Part of a small language model's weights: width 256, 4 heads of 64.
Each number is 200 + 20 x the weight over its row's rms, rounded and kept within 0 to 999. Layers, rows and columns count from 0. The size before them is the row's rms in percent of the matrix's.

# layer 10 attention key, 256x256, rms 0.0754, rows 22-130, columns 64-127
084,228,162,188,179,187,187,215,198,187,201,162,208,208,199,197,207,186,204,199,239,231,179,188,174,160,206,242,192,179,217,215,209,192,172,177,254,208,216,184,250,223,204,164,223,199,194,192,178,198,205,188,232,206,197,220,159,220,240,207,220,195,199,226,228
104,200,208,198,191,217,211,222,167,176,183,185,189,211,167,190,174,189,187,176,184,212,207,197,191,199,233,175,199,231,169,164,201,206,190,184,182,140,220,218,238,223,164,180,211,178,221,208,189,232,192,184,227,209,195,179,191,223,181,193,226,184,192,218,184
098,208,201,178,160,200,211,226,189,186,201,197,200,188,230,206,167,183,198,197,210,230,186,172,208,196,223,161,198,176,193,188,224,185,191,189,193,215,194,230,177,210,179,184,216,223,183,169,188,192,194,211,224,154,215,176,212,216,196,205,185,183,159,173,197
088,209,224,207,222,206,179,186,196,178,167,200,174,198,204,179,215,194,234,210,221,231,223,221,185,220,218,189,224,211,159,201,208,204,193,227,163,221,198,191,232,216,194,206,206,183,208,204,219,229,212,182,221,200,217,212,186,209,235,167,183,167,198,227,186
085,178,185,216,175,183,194,218,214,170,206,181,192,203,188,188,183,208,189,207,166,243,195,177,220,220,197,198,213,188,205,222,232,179,205,210,154,192,236,205,183,202,182,178,218,186,182,170,219,209,200,191,199,213,203,178,233,209,194,211,209,195,202,191,199
091,204,219,171,223,211,211,191,166,214,220,193,179,199,212,196,216,198,231,210,192,204,204,203,194,215,199,205,207,201,215,190,163,250,199,186,188,183,234,244,192,193,216,212,174,203,219,230,219,195,182,165,225,195,238,199,191,216,221,233,205,185,165,184,195
093,184,185,180,179,178,225,195,163,212,197,179,203,207,214,198,190,225,222,232,218,183,204,191,224,215,165,157,163,203,187,160,211,182,179,197,223,186,177,173,188,204,212,196,191,176,183,203,208,171,216,235,172,173,191,206,204,153,187,193,188,207,215,196,181
085,180,221,226,246,205,208,227,215,174,166,233,189,188,200,221,196,242,228,176,208,199,199,178,179,196,187,188,204,198,187,188,203,200,213,208,194,207,224,177,207,197,193,242,156,182,179,212,201,198,189,196,183,220,214,242,174,205,218,194,197,164,236,217,174
101,189,180,197,189,199,195,191,185,244,220,182,200,212,192,216,188,213,179,184,198,201,198,183,215,220,198,220,182,211,195,209,150,212,160,220,222,190,206,229,246,219,203,174,222,199,238,207,221,193,171,243,206,195,200,194,214,196,186,204,194,200,200,192,222
089,184,234,172,199,231,194,200,208,213,277,230,224,235,230,181,185,190,174,188,209,147,172,214,208,218,204,188,195,183,220,238,201,192,176,184,185,189,161,239,169,205,196,185,183,243,178,193,224,209,169,219,218,167,179,207,212,208,212,227,204,195,202,155,206
070,212,218,213,184,222,196,178,178,230,217,183,238,215,195,220,205,213,223,171,154,224,212,198,200,217,213,188,176,212,244,219,158,224,204,214,203,190,184,229,221,180,211,186,197,183,191,177,220,179,208,237,207,218,228,177,234,209,172,218,174,207,169,188,158
075,221,215,183,165,178,211,200,208,173,172,211,182,236,210,192,195,181,186,173,203,194,186,189,203,201,213,190,208,191,190,177,221,180,181,173,178,206,218,172,183,269,172,174,181,180,182,188,207,206,182,177,219,195,192,201,167,202,196,208,204,211,213,231,189
075,207,191,210,189,188,203,176,235,209,223,182,184,192,207,209,200,224,225,156,193,198,178,178,197,203,202,177,221,227,204,194,205,232,197,194,199,184,181,205,167,190,221,165,204,174,205,224,219,203,195,174,194,193,198,189,200,230,194,163,184,231,196,259,206
065,212,214,201,198,163,210,189,173,190,182,206,203,234,204,208,215,213,213,218,184,191,239,195,167,176,199,193,247,201,196,188,229,230,221,199,213,204,200,208,200,195,186,211,177,203,230,210,218,162,182,218,197,210,189,234,212,214,198,200,225,196,183,193,217
069,177,193,235,185,187,208,192,187,177,208,245,239,213,184,187,217,199,177,231,193,208,194,229,208,221,181,193,200,184,197,202,169,199,226,198,244,216,250,219,177,180,205,162,184,183,187,221,208,192,214,182,198,177,199,215,177,222,181,170,205,226,170,207,188
069,209,208,206,209,199,214,180,186,236,204,185,222,228,161,201,194,168,197,199,220,207,221,183,199,197,206,213,194,201,218,200,203,228,182,206,196,200,154,180,215,190,184,217,227,204,176,182,231,186,194,213,174,228,198,195,194,205,194,200,208,211,171,238,168
078,198,204,195,222,194,241,205,185,245,241,200,221,210,230,196,207,205,205,187,222,226,184,205,216,250,220,212,203,180,170,190,193,204,203,217,198,217,209,198,208,229,209,220,220,190,188,224,189,219,213,213,185,189,213,206,193,222,176,215,193,175,172,193,192
094,177,205,165,201,202,186,224,198,199,218,163,191,214,197,177,206,204,168,210,192,235,170,214,193,197,239,215,208,235,201,204,175,205,215,214,195,228,210,162,236,194,165,158,192,186,194,212,211,216,184,194,170,184,237,177,190,187,179,159,199,217,186,211,176
081,174,232,217,236,194,213,214,194,219,213,172,184,205,180,217,214,241,210,209,201,184,185,207,200,205,185,201,213,183,216,191,185,185,157,199,222,166,227,229,190,198,154,188,180,171,181,214,166,226,228,169,223,184,221,197,160,176,182,211,196,207,209,213,208
097,166,183,202,149,174,182,202,182,194,182,188,195,181,220,233,213,198,174,198,163,231,165,208,165,192,193,192,194,195,198,225,200,157,163,222,190,191,175,208,211,209,193,190,232,207,211,184,222,184,237,175,204,178,207,189,196,181,187,175,160,225,173,197,198
080,224,191,229,210,208,193,172,177,226,225,200,179,184,196,204,199,235,204,203,216,194,193,198,178,192,218,205,205,197,158,217,213,225,211,217,201,225,177,230,209,211,211,196,199,197,204,242,177,200,209,198,194,220,214,184,203,195,187,215,199,180,200,195,172
084,198,205,217,220,206,194,195,185,224,176,185,180,187,231,214,252,208,205,201,158,200,217,220,209,220,195,210,169,204,198,200,176,187,154,172,223,204,199,198,194,213,229,183,182,182,207,179,212,195,240,183,176,215,212,169,184,192,199,212,209,177,183,195,194
101,216,159,201,241,241,238,209,213,204,242,175,152,177,170,213,206,211,208,211,210,191,203,213,208,211,171,199,232,204,200,212,195,154,226,193,227,185,210,198,218,197,223,218,219,202,211,210,199,234,165,221,159,195,175,260,203,213,188,183,197,235,257,209,199
088,219,184,186,174,185,232,205,230,204,226,169,205,205,213,229,160,201,203,213,181,185,190,202,271,175,236,199,193,196,208,208,189,176,210,190,224,225,187,181,204,174,212,202,202,215,221,197,218,215,236,205,176,204,208,221,188,214,190,209,237,186,203,237,210
090,180,183,165,198,187,169,236,163,204,167,205,215,224,210,187,211,200,182,201,185,209,230,203,199,188,191,204,220,156,219,225,195,210,187,174,220,200,218,191,196,211,183,190,226,214,194,208,180,224,186,184,225,211,222,207,214,219,200,187,177,209,168,211,219
089,232,207,174,197,167,188,205,208,209,196,207,200,201,192,230,194,177,227,217,197,167,213,176,190,187,185,189,215,217,196,199,240,204,204,211,184,225,247,219,210,167,199,193,230,221,190,190,196,194,206,179,213,203,166,175,169,188,224,167,214,195,193,200,197
095,212,192,188,180,199,217,190,190,187,197,161,203,184,196,186,219,184,207,230,201,207,202,205,225,138,239,171,228,206,208,195,166,203,187,177,219,228,191,168,203,201,216,201,178,212,240,188,202,195,167,201,194,213,211,188,192,201,174,192,202,197,201,223,175
090,188,175,196,188,209,191,207,206,176,180,178,240,186,216,241,219,212,200,191,164,234,197,190,212,212,188,198,165,200,208,171,192,178,146,251,211,178,219,202,236,211,193,201,224,190,210,215,222,176,203,216,191,199,209,181,167,186,193,178,193,207,194,210,172
096,176,169,181,235,216,177,213,184,236,198,200,228,185,202,216,238,188,196,150,207,204,228,179,203,207,225,199,239,224,230,199,197,184,194,186,182,166,212,185,205,206,206,205,206,192,182,226,182,170,193,168,157,214,207,188,180,192,176,184,184,203,238,213,171
100,146,199,215,190,176,199,209,192,216,201,187,215,199,195,191,168,203,196,208,171,216,147,199,185,178,220,189,209,204,208,176,190,176,209,194,180,192,202,223,189,202,171,166,236,226,235,231,229,210,185,220,197,195,223,179,219,196,213,186,207,220,189,198,188
090,193,215,219,205,171,197,213,233,188,237,207,230,198,184,221,200,166,211,214,149,194,188,195,219,144,210,201,196,194,170,206,170,205,234,223,181,178,166,202,185,188,206,215,213,203,205,224,176,221,196,194,212,193,198,157,179,216,191,223,203,156,201,208,186
086,173,201,202,233,206,193,218,189,173,165,197,168,188,202,217,184,241,205,235,219,187,215,214,179,223,210,186,191,215,202,224,148,223,212,201,182,213,207,216,220,250,204,217,199,195,165,221,216,205,226,207,189,196,185,201,235,184,174,160,188,163,215,190,156
092,227,213,200,217,176,233,197,191,200,222,212,206,176,218,190,200,200,242,204,200,196,175,171,177,265,204,199,204,205,250,206,180,193,181,198,220,196,204,184,183,212,164,229,190,181,216,198,201,144,235,206,221,223,205,249,180,193,207,203,231,188,240,198,221
101,225,187,188,229,217,205,200,209,191,202,201,160,193,183,213,206,186,201,241,222,211,222,192,189,201,196,203,196,238,209,231,175,193,201,173,180,226,208,210,163,158,224,193,186,192,196,173,213,216,224,174,193,216,183,217,190,231,233,210,206,196,195,201,199
086,198,166,185,186,190,216,205,171,163,231,227,173,184,208,197,231,229,186,199,207,206,202,195,189,179,218,219,206,186,199,148,186,224,231,202,203,193,236,204,202,201,191,209,210,174,197,218,224,154,167,188,183,200,180,187,159,199,156,213,217,230,237,232,197
090,225,205,176,189,227,211,179,188,196,192,203,179,189,217,201,222,196,213,177,199,192,222,166,235,189,172,200,210,215,198,209,215,233,180,171,211,228,199,196,223,194,223,220,179,179,188,211,198,197,179,189,199,210,195,237,190,216,202,196,211,195,185,220,215
086,204,186,194,180,196,191,205,195,233,180,182,185,192,222,230,229,197,196,200,195,208,207,218,225,221,206,199,216,183,203,187,191,186,245,195,160,230,166,202,174,148,213,252,205,182,203,228,190,199,174,181,189,200,202,219,206,223,213,201,196,186,208,176,189
090,241,195,188,235,201,145,186,227,195,186,211,217,230,189,220,212,182,219,199,181,209,204,188,224,202,180,192,182,197,229,204,183,216,209,214,224,190,224,205,210,205,208,230,206,216,234,211,214,194,204,226,192,194,220,219,213,211,206,198,213,173,235,223,211
103,207,185,169,178,183,218,222,223,180,188,206,228,202,203,217,198,212,230,201,219,199,221,175,212,227,238,154,182,171,164,211,207,224,230,214,186,188,216,193,216,185,208,186,195,178,210,168,234,184,208,201,189,217,181,206,224,175,184,216,203,196,170,224,202
088,188,194,248,194,157,189,229,228,195,214,196,190,230,185,168,193,160,216,201,214,213,187,191,231,232,197,187,174,219,216,194,213,187,167,189,186,228,166,182,198,166,189,166,197,191,212,212,196,204,185,189,206,200,216,177,182,205,144,162,204,182,197,202,237
092,185,249,198,210,173,190,201,194,199,222,197,223,210,192,211,181,184,213,187,192,174,214,181,187,237,197,199,233,187,231,231,182,230,201,200,218,203,192,214,212,190,213,197,211,193,194,197,213,246,164,214,221,150,171,220,206,177,201,212,212,201,216,203,218
092,215,222,204,236,203,206,199,204,229,199,229,188,204,207,228,203,241,209,190,208,183,228,185,227,201,186,172,256,196,168,206,190,193,198,199,219,243,221,230,184,213,206,215,172,207,228,202,195,183,175,208,218,200,226,210,193,228,233,230,200,167,193,237,177
083,210,214,208,224,199,211,152,223,170,206,178,219,176,173,199,191,244,208,171,216,225,207,188,235,163,208,223,218,212,195,196,197,187,174,210,216,231,194,185,204,202,200,230,180,197,198,217,199,208,195,224,214,225,225,188,200,168,209,205,197,210,182,216,195
080,223,163,191,195,193,188,201,198,185,219,206,191,228,205,169,215,187,203,189,214,203,188,228,193,192,201,197,156,220,193,201,203,166,193,200,191,192,207,197,209,214,218,207,207,225,191,193,206,196,185,183,205,164,186,240,229,221,159,212,213,216,195,181,196
088,181,215,211,220,211,169,218,196,228,200,179,187,236,154,194,165,225,172,205,217,189,175,162,189,191,199,197,207,218,166,225,184,200,209,185,204,221,202,156,213,216,229,189,174,191,170,193,188,202,187,194,154,178,194,190,199,200,224,222,179,211,219,214,199
092,217,228,178,219,202,193,202,219,213,233,167,194,225,201,166,191,192,182,181,184,173,202,156,169,135,181,178,167,206,195,198,225,221,215,186,209,178,186,193,207,188,185,221,189,191,207,241,222,175,244,204,185,163,168,191,184,212,240,209,209,226,222,206,193
098,189,205,182,194,195,214,196,181,188,215,151,145,190,203,178,171,172,199,204,191,161,179,194,184,195,240,209,201,182,192,191,205,179,223,186,240,180,172,197,181,208,201,204,199,192,184,210,192,212,209,178,185,176,168,193,205,162,175,199,239,213,200,191,228
083,197,207,176,238,203,180,187,215,164,152,187,216,195,213,176,217,215,197,183,213,200,186,232,199,168,211,201,197,174,200,200,174,227,216,183,181,197,212,174,217,219,244,210,177,219,194,195,170,222,223,208,215,212,184,175,167,212,182,229,222,184,210,191,185
097,223,192,209,204,219,196,190,181,249,207,190,190,201,213,201,220,201,197,207,198,152,166,190,193,221,174,186,208,207,212,205,194,223,225,192,178,160,209,208,196,170,250,157,177,221,207,205,215,182,204,219,182,220,186,180,205,219,214,239,218,212,185,212,165
089,174,227,224,187,220,203,202,214,219,220,232,211,227,224,196,162,161,217,180,195,226,175,161,195,229,191,171,194,186,210,192,201,209,216,189,182,187,174,222,163,200,193,212,172,217,202,214,192,202,183,222,188,228,214,215,214,217,198,214,230,190,208,198,193
098,188,204,185,198,227,186,196,249,196,214,181,223,263,207,200,202,196,210,208,205,173,224,193,175,193,218,182,185,185,219,230,237,238,169,179,191,232,239,200,200,200,227,208,194,177,229,198,225,193,190,223,184,217,180,250,220,203,190,202,215,244,189,221,204
092,219,213,199,189,206,194,161,203,177,199,219,213,203,210,236,193,207,204,220,224,240,178,217,194,243,206,207,198,242,211,183,182,227,210,223,208,219,202,195,175,214,171,208,212,192,192,187,225,211,180,225,187,182,239,213,203,205,203,178,204,185,190,173,203
103,176,219,165,183,218,238,202,178,181,203,162,165,188,201,203,188,182,200,214,212,180,176,210,175,229,201,171,190,211,189,214,157,184,219,181,199,206,232,213,204,185,231,186,173,179,170,237,233,213,206,191,203,220,163,183,215,206,223,223,214,220,222,204,249
096,205,190,217,218,232,218,218,248,230,175,205,237,190,180,224,150,176,179,180,193,214,228,234,168,187,244,205,192,178,216,212,205,234,222,193,203,190,195,225,199,211,216,172,183,215,164,171,171,199,218,213,218,177,197,249,232,215,166,191,185,203,196,172,198
085,180,201,202,221,231,208,225,208,234,192,204,217,204,207,233,233,203,194,194,215,197,233,177,207,241,188,200,200,179,187,189,219,185,197,161,205,225,189,190,224,196,191,187,189,198,179,212,216,179,205,210,179,218,192,192,243,171,249,205,201,192,188,205,207
093,178,171,214,179,243,173,192,191,201,156,251,215,209,185,212,195,207,158,214,218,246,211,219,205,186,230,183,195,180,178,173,183,206,233,195,231,204,184,204,189,227,205,227,203,190,203,204,169,173,222,221,168,174,197,180,213,205,210,165,176,206,204,216,194
105,186,190,203,190,244,185,210,243,226,212,186,202,170,200,199,148,208,216,222,189,190,206,197,202,163,219,166,173,176,201,177,211,217,226,228,196,172,188,198,210,179,218,235,173,181,212,199,193,192,223,169,178,250,202,217,208,220,213,209,199,219,167,200,212
089,199,217,188,187,192,187,179,142,195,186,243,186,170,164,197,198,198,229,208,261,201,191,243,204,183,163,214,177,175,237,214,172,171,206,212,180,240,192,246,204,183,168,188,188,214,204,201,201,207,211,234,242,202,236,189,164,193,195,213,178,197,178,206,180
095,214,218,200,194,208,202,203,156,172,156,180,231,173,159,222,197,202,190,182,165,197,236,180,201,182,186,203,242,224,207,224,172,215,146,182,199,174,203,218,218,198,219,213,202,214,200,215,198,228,180,181,207,182,230,175,213,206,206,197,198,219,205,171,205
092,192,181,187,211,177,204,262,223,168,197,193,202,166,199,202,202,144,219,212,188,188,193,191,197,192,207,179,216,171,190,189,184,224,175,200,168,181,194,193,188,210,196,197,193,226,176,184,216,189,216,177,222,205,186,219,198,215,188,212,217,174,217,179,166
100,200,235,194,187,189,209,199,206,211,175,226,179,152,254,224,186,221,181,173,191,173,217,182,182,206,212,215,180,171,168,196,153,185,239,176,238,222,212,196,208,182,191,190,179,219,242,215,199,177,184,203,207,191,200,186,217,183,247,199,230,198,210,203,186
097,178,224,202,207,192,177,221,168,222,211,200,199,209,186,228,211,180,228,196,186,221,208,167,139,179,166,187,219,224,213,253,164,200,166,218,220,223,175,211,176,225,198,204,226,213,210,166,201,190,205,217,233,221,185,167,213,198,196,199,194,238,206,207,194
088,176,202,200,155,219,165,232,224,216,232,216,181,183,162,182,230,223,190,209,188,229,199,178,198,144,183,214,214,210,193,220,190,206,178,204,239,213,192,212,184,188,186,154,213,206,199,214,209,197,179,234,222,186,207,202,187,173,180,199,199,227,225,182,193
099,222,195,212,217,162,184,209,207,217,177,221,227,177,176,179,196,175,191,218,188,222,194,205,193,187,220,172,199,222,223,177,192,190,203,205,224,215,214,197,204,182,199,181,146,177,217,208,198,195,210,190,170,205,191,226,225,216,190,215,205,189,155,200,219
094,199,220,218,209,253,182,183,186,193,178,214,199,201,193,199,178,180,208,230,176,212,195,200,175,212,191,195,155,211,210,164,188,162,197,216,222,184,211,199,186,184,173,201,194,195,185,184,174,228,212,217,202,215,228,203,224,213,204,208,235,206,234,220,176
099,198,174,200,219,202,186,213,233,231,185,256,184,176,191,190,186,218,182,232,204,187,171,199,220,206,196,199,192,203,203,178,224,167,186,187,206,249,219,186,192,191,188,221,150,187,190,220,184,175,164,222,216,220,185,215,194,197,190,180,174,202,200,183,182
092,181,206,251,226,173,203,213,183,198,225,207,194,208,171,179,206,190,158,210,147,185,211,227,205,188,202,197,198,209,214,216,193,198,205,205,230,173,218,203,196,199,215,254,203,213,226,185,194,215,204,232,180,197,170,164,210,196,200,199,241,221,228,223,200
095,188,167,190,194,219,170,194,200,193,215,219,203,180,172,205,181,159,203,174,200,217,189,200,197,160,198,219,192,186,197,186,201,205,187,218,205,210,164,179,217,199,171,199,197,157,199,201,210,205,221,184,214,165,197,192,191,211,184,198,167,172,193,184,182
096,199,217,238,191,158,205,206,162,210,209,223,183,195,154,182,218,164,206,202,213,203,195,203,179,168,190,175,178,216,203,193,195,170,175,219,242,208,187,191,211,180,177,241,191,224,183,246,189,184,182,204,186,206,174,188,206,203,224,169,215,176,219,190,220
096,219,205,208,168,207,186,223,204,171,242,188,204,189,174,233,200,206,186,197,221,199,223,211,225,196,210,247,212,220,202,180,195,159,202,177,221,224,174,192,188,163,192,202,184,183,195,225,219,198,218,195,217,211,232,182,194,213,216,194,194,222,200,220,169
092,174,205,192,191,174,163,207,190,214,195,163,187,193,213,161,186,221,199,175,211,199,140,208,205,206,213,163,171,205,235,174,216,137,175,204,201,181,190,199,160,206,154,178,233,239,211,217,164,193,230,164,209,185,207,164,206,220,185,192,237,205,177,150,220
097,177,188,203,242,203,208,207,227,160,207,199,206,202,200,248,205,208,197,139,168,226,201,213,226,234,219,215,217,168,172,179,186,185,200,191,221,216,209,223,187,192,154,217,199,209,195,205,199,250,234,226,163,207,241,210,171,219,177,155,176,186,208,177,194
095,237,234,212,195,193,220,192,221,195,187,246,226,225,178,220,201,198,211,194,225,209,167,221,201,228,223,203,182,168,195,215,188,211,231,191,166,181,189,200,204,197,204,161,226,203,188,174,203,226,211,199,210,213,162,191,195,202,223,220,246,221,183,234,223
099,202,183,183,175,209,210,181,233,258,200,197,200,183,215,223,183,216,172,185,208,195,201,224,173,227,200,198,235,179,198,146,224,219,207,235,203,209,159,204,219,205,223,197,225,169,191,241,198,192,151,198,215,206,216,210,188,206,181,204,199,216,176,187,207
076,212,193,183,208,168,190,184,198,183,205,181,187,250,192,191,185,210,201,216,192,168,186,155,202,216,179,204,194,199,157,183,197,186,231,226,167,217,212,144,178,234,212,179,159,244,202,214,214,187,197,165,168,171,182,188,205,199,202,249,214,217,193,211,179
085,207,219,206,207,204,211,224,196,185,190,191,198,186,196,231,222,231,197,214,181,239,216,189,206,203,204,210,182,191,235,185,198,233,161,203,226,210,203,225,203,186,150,224,226,186,202,168,214,210,197,216,222,191,246,232,168,186,190,172,174,194,207,163,185
108,242,193,186,192,197,212,142,183,211,210,190,232,204,199,209,234,192,193,204,196,199,218,218,198,161,178,216,176,267,203,189,179,193,170,209,209,198,216,207,156,189,184,247,213,182,206,191,210,209,211,201,218,216,195,217,229,214,211,157,183,211,165,210,179
088,218,196,182,211,188,244,203,208,217,212,168,179,199,206,222,180,199,211,173,225,174,180,204,196,198,178,183,185,201,180,221,242,191,217,192,212,178,200,202,179,192,209,197,207,201,175,195,220,223,226,179,225,192,155,160,229,228,198,204,168,201,192,201,208
088,192,230,195,201,169,180,185,190,192,193,198,203,181,197,179,192,207,192,177,206,238,199,197,232,161,190,201,224,172,192,207,166,161,191,220,185,187,202,203,227,183,203,206,220,198,200,209,193,191,166,199,239,195,239,207,215,166,200,192,155,197,194,184,178
091,236,218,212,204,204,222,220,159,154,175,214,204,171,200,185,203,192,203,218,217,243,200,190,203,174,210,198,217,213,242,214,170,200,182,206,203,230,210,194,206,219,193,223,228,183,192,192,180,197,175,174,235,203,214,183,207,196,187,189,177,199,155,189,191
094,187,221,201,190,200,189,204,225,169,222,181,182,181,199,198,208,199,200,198,176,166,208,172,209,196,167,202,181,198,194,224,242,211,189,159,202,189,218,194,190,182,163,243,191,222,181,210,220,193,171,195,211,214,213,217,204,164,209,184,181,193,176,170,195
092,184,186,213,192,201,188,207,198,173,190,232,223,191,198,189,178,201,162,227,202,190,190,166,202,213,230,183,194,184,205,191,206,222,196,191,204,203,186,189,195,196,192,217,199,213,208,189,219,219,197,220,233,195,221,162,194,188,191,166,221,167,160,184,177
094,221,231,197,215,196,158,217,214,186,213,194,195,196,208,213,219,194,177,207,203,204,211,219,177,233,192,188,199,202,195,191,184,205,203,180,175,200,180,166,186,194,187,195,197,220,234,185,214,198,210,149,219,182,211,196,211,223,200,188,211,224,191,227,199
089,171,211,194,218,224,185,204,185,233,208,181,188,224,217,192,203,205,192,192,186,191,260,218,204,206,187,208,252,213,157,194,207,172,192,227,189,205,182,190,216,166,211,179,210,195,189,227,198,192,169,202,202,219,181,198,226,192,174,182,217,211,204,187,251
096,187,225,192,194,216,229,194,207,203,203,164,196,218,210,166,218,205,205,217,207,184,176,221,216,158,184,187,197,179,180,208,199,227,169,227,171,179,174,209,217,178,203,197,167,197,178,209,211,222,180,185,173,196,209,210,250,190,200,211,187,179,206,188,180
092,235,213,208,208,213,188,223,202,209,158,221,177,191,208,179,183,200,233,195,192,205,179,196,204,225,191,166,197,143,184,209,234,224,192,186,194,206,215,175,166,203,202,166,182,204,191,251,237,184,238,191,197,199,191,178,207,202,233,207,206,208,220,163,163
103,199,213,205,162,175,215,192,178,177,223,241,214,178,211,219,218,183,209,228,202,217,187,213,224,225,235,231,226,234,191,167,215,199,171,205,193,220,195,176,218,205,215,178,211,193,188,219,174,222,191,202,183,209,217,217,216,231,199,177,188,183,197,168,177
097,183,210,192,201,230,190,217,189,202,194,221,233,150,219,176,216,174,206,185,209,224,194,196,204,209,213,218,193,182,216,206,210,215,237,227,204,179,205,214,229,214,222,219,233,174,231,190,204,202,183,209,214,219,180,212,196,209,205,176,236,182,219,158,173
095,236,217,189,192,228,205,201,208,203,169,222,220,180,204,196,210,207,205,192,215,196,227,215,220,228,182,201,237,200,246,176,171,211,210,231,193,198,213,209,176,221,155,207,225,196,180,184,228,233,193,170,219,225,212,200,189,161,155,153,211,168,217,202,243
088,190,212,214,213,213,204,218,171,162,163,203,184,197,182,203,205,203,177,203,209,201,228,227,207,192,238,226,169,213,244,200,199,230,190,187,186,179,189,194,177,183,211,231,205,184,193,202,187,219,176,183,214,223,197,196,192,208,203,176,203,170,207,164,169
097,200,162,231,198,196,171,203,151,192,186,197,221,176,193,255,216,222,193,196,172,252,201,216,194,205,186,192,190,203,229,178,217,194,205,203,192,178,197,195,211,195,236,204,205,191,217,183,193,176,214,218,214,190,211,230,189,212,199,194,198,220,238,234,182
099,178,208,244,198,192,198,191,198,196,234,178,165,235,223,184,177,227,196,205,209,169,178,180,148,223,195,177,195,206,188,184,211,231,201,169,223,191,179,186,205,199,223,132,222,203,166,203,188,187,225,181,189,173,180,166,207,216,221,213,198,184,235,232,185
099,232,164,191,211,185,190,233,203,223,212,218,212,214,214,180,200,209,166,172,166,196,216,207,203,181,191,194,189,211,219,221,231,231,217,210,219,230,187,179,197,209,175,210,227,234,192,209,210,224,201,170,208,181,237,197,220,169,224,206,211,191,211,174,177
090,200,210,241,223,242,180,212,219,196,171,177,173,184,211,147,193,188,191,174,231,212,195,191,166,208,196,215,265,212,167,184,205,236,199,221,224,191,208,176,182,158,221,186,202,170,210,166,177,211,180,191,173,170,210,191,198,237,189,180,163,197,207,209,190
096,207,193,200,197,210,196,193,211,220,224,189,185,207,173,208,180,247,201,181,226,198,180,196,216,224,173,246,179,220,207,166,176,240,172,220,214,179,188,184,177,191,175,203,177,165,239,187,183,201,153,216,193,189,192,188,243,190,185,174,178,212,195,222,168
094,193,210,150,189,233,202,193,201,223,180,194,210,203,187,186,219,201,191,189,173,185,207,218,183,222,192,209,182,222,224,224,237,148,209,222,217,198,228,172,180,179,174,195,204,212,201,191,200,184,223,235,182,207,219,202,185,224,208,186,185,176,200,172,223
100,208,193,211,171,192,180,216,214,197,184,175,205,271,187,211,194,202,191,198,192,224,195,224,211,199,185,224,205,187,186,178,227,215,201,223,189,200,158,159,191,198,212,165,211,208,200,197,195,216,218,186,195,215,177,203,179,207,240,178,209,231,181,198,253
096,196,179,198,207,228,182,191,188,198,196,152,180,191,175,206,220,192,198,226,205,193,211,195,152,203,189,179,185,203,222,200,202,196,198,176,165,209,195,213,204,213,221,182,186,211,213,190,193,170,227,180,194,238,187,208,201,232,208,194,232,210,190,212,212
095,164,196,213,227,193,194,174,234,189,159,198,219,221,211,202,229,222,212,192,190,200,228,231,187,225,211,222,205,179,212,185,213,196,215,198,199,181,213,217,176,190,186,194,198,217,228,188,230,186,162,188,193,181,205,186,216,210,210,229,175,183,191,213,181
091,190,220,161,210,219,205,207,233,202,196,215,193,178,218,194,205,190,184,210,200,196,207,199,203,199,192,213,149,215,216,220,214,194,191,198,188,178,211,185,199,235,242,193,203,195,172,174,170,209,235,186,194,214,200,246,185,191,182,206,181,183,185,206,201
098,222,246,214,205,216,177,215,190,207,211,200,201,223,176,202,195,200,215,190,204,177,191,185,187,193,166,194,177,203,218,184,206,175,209,172,195,199,220,216,188,159,198,194,199,183,236,149,178,178,213,179,186,166,187,184,185,191,225,184,193,186,199,208,220
088,170,178,207,182,195,214,181,177,235,188,181,202,198,192,224,216,228,237,203,160,181,168,180,178,218,183,202,158,174,203,195,211,199,217,181,192,197,221,217,224,192,237,193,185,201,192,204,225,234,195,193,221,223,173,209,226,238,193,208,192,202,235,184,174
094,190,195,191,180,212,193,235,214,228,225,195,225,187,224,216,212,188,224,180,194,189,189,219,233,220,180,208,204,185,244,224,235,194,213,185,194,181,158,191,147,174,195,185,203,209,187,193,220,211,198,187,218,200,235,175,259,211,159,202,191,210,212,220,214
097,212,206,213,204,219,190,222,211,179,190,179,202,220,219,203,186,250,206,238,170,208,211,215,183,218,169,181,196,197,180,190,157,218,212,208,198,188,203,203,191,222,195,180,210,201,143,199,205,206,202,205,192,191,174,204,203,179,208,178,177,188,221,209,233
089,184,215,173,198,196,233,174,198,191,185,187,199,229,194,200,173,242,195,190,208,245,197,191,198,203,173,189,198,183,215,193,233,195,196,164,201,185,180,207,191,191,145,199,188,205,187,215,180,184,185,205,165,231,192,227,168,167,189,152,184,254,179,193,197
094,180,181,189,167,222,190,214,195,213,204,218,170,207,219,188,164,191,214,234,202,193,208,249,194,238,189,211,194,175,199,203,192,222,198,162,225,150,186,213,184,183,215,199,189,193,223,176,206,196,219,203,189,185,217,208,188,159,215,201,157,224,212,181,201
077,222,177,212,179,223,206,213,214,158,191,237,194,169,220,207,170,230,206,213,206,202,235,189,187,199,201,189,191,209,212,200,200,202,187,197,188,218,190,211,215,231,204,196,225,205,217,204,205,184,180,224,199,218,208,219,202,190,195,189,210,165,204,192,197
083,226,204,183,243,223,227,217,218,205,206,174,211,190,222,182,185,207,199,182,211,203,177,172,200,184,217,232,202,199,214,210,174,233,203,174,223,181,172,190,194,180,185,197,227,188,215,215,173,213,199,212,235,174,213,208,202,206,210,208,215,166,241,195,182
086,212,174,183,208,177,196,204,208,228,216,163,228,182,204,218,201,204,216,219,192,188,187,208,180,173,172,205,203,180,212,168,192,205,212,216,218,216,222,210,184,200,153,187,245,221,183,180,197,209,164,199,200,178,233,256,182,206,214,225,198,216,214,209,203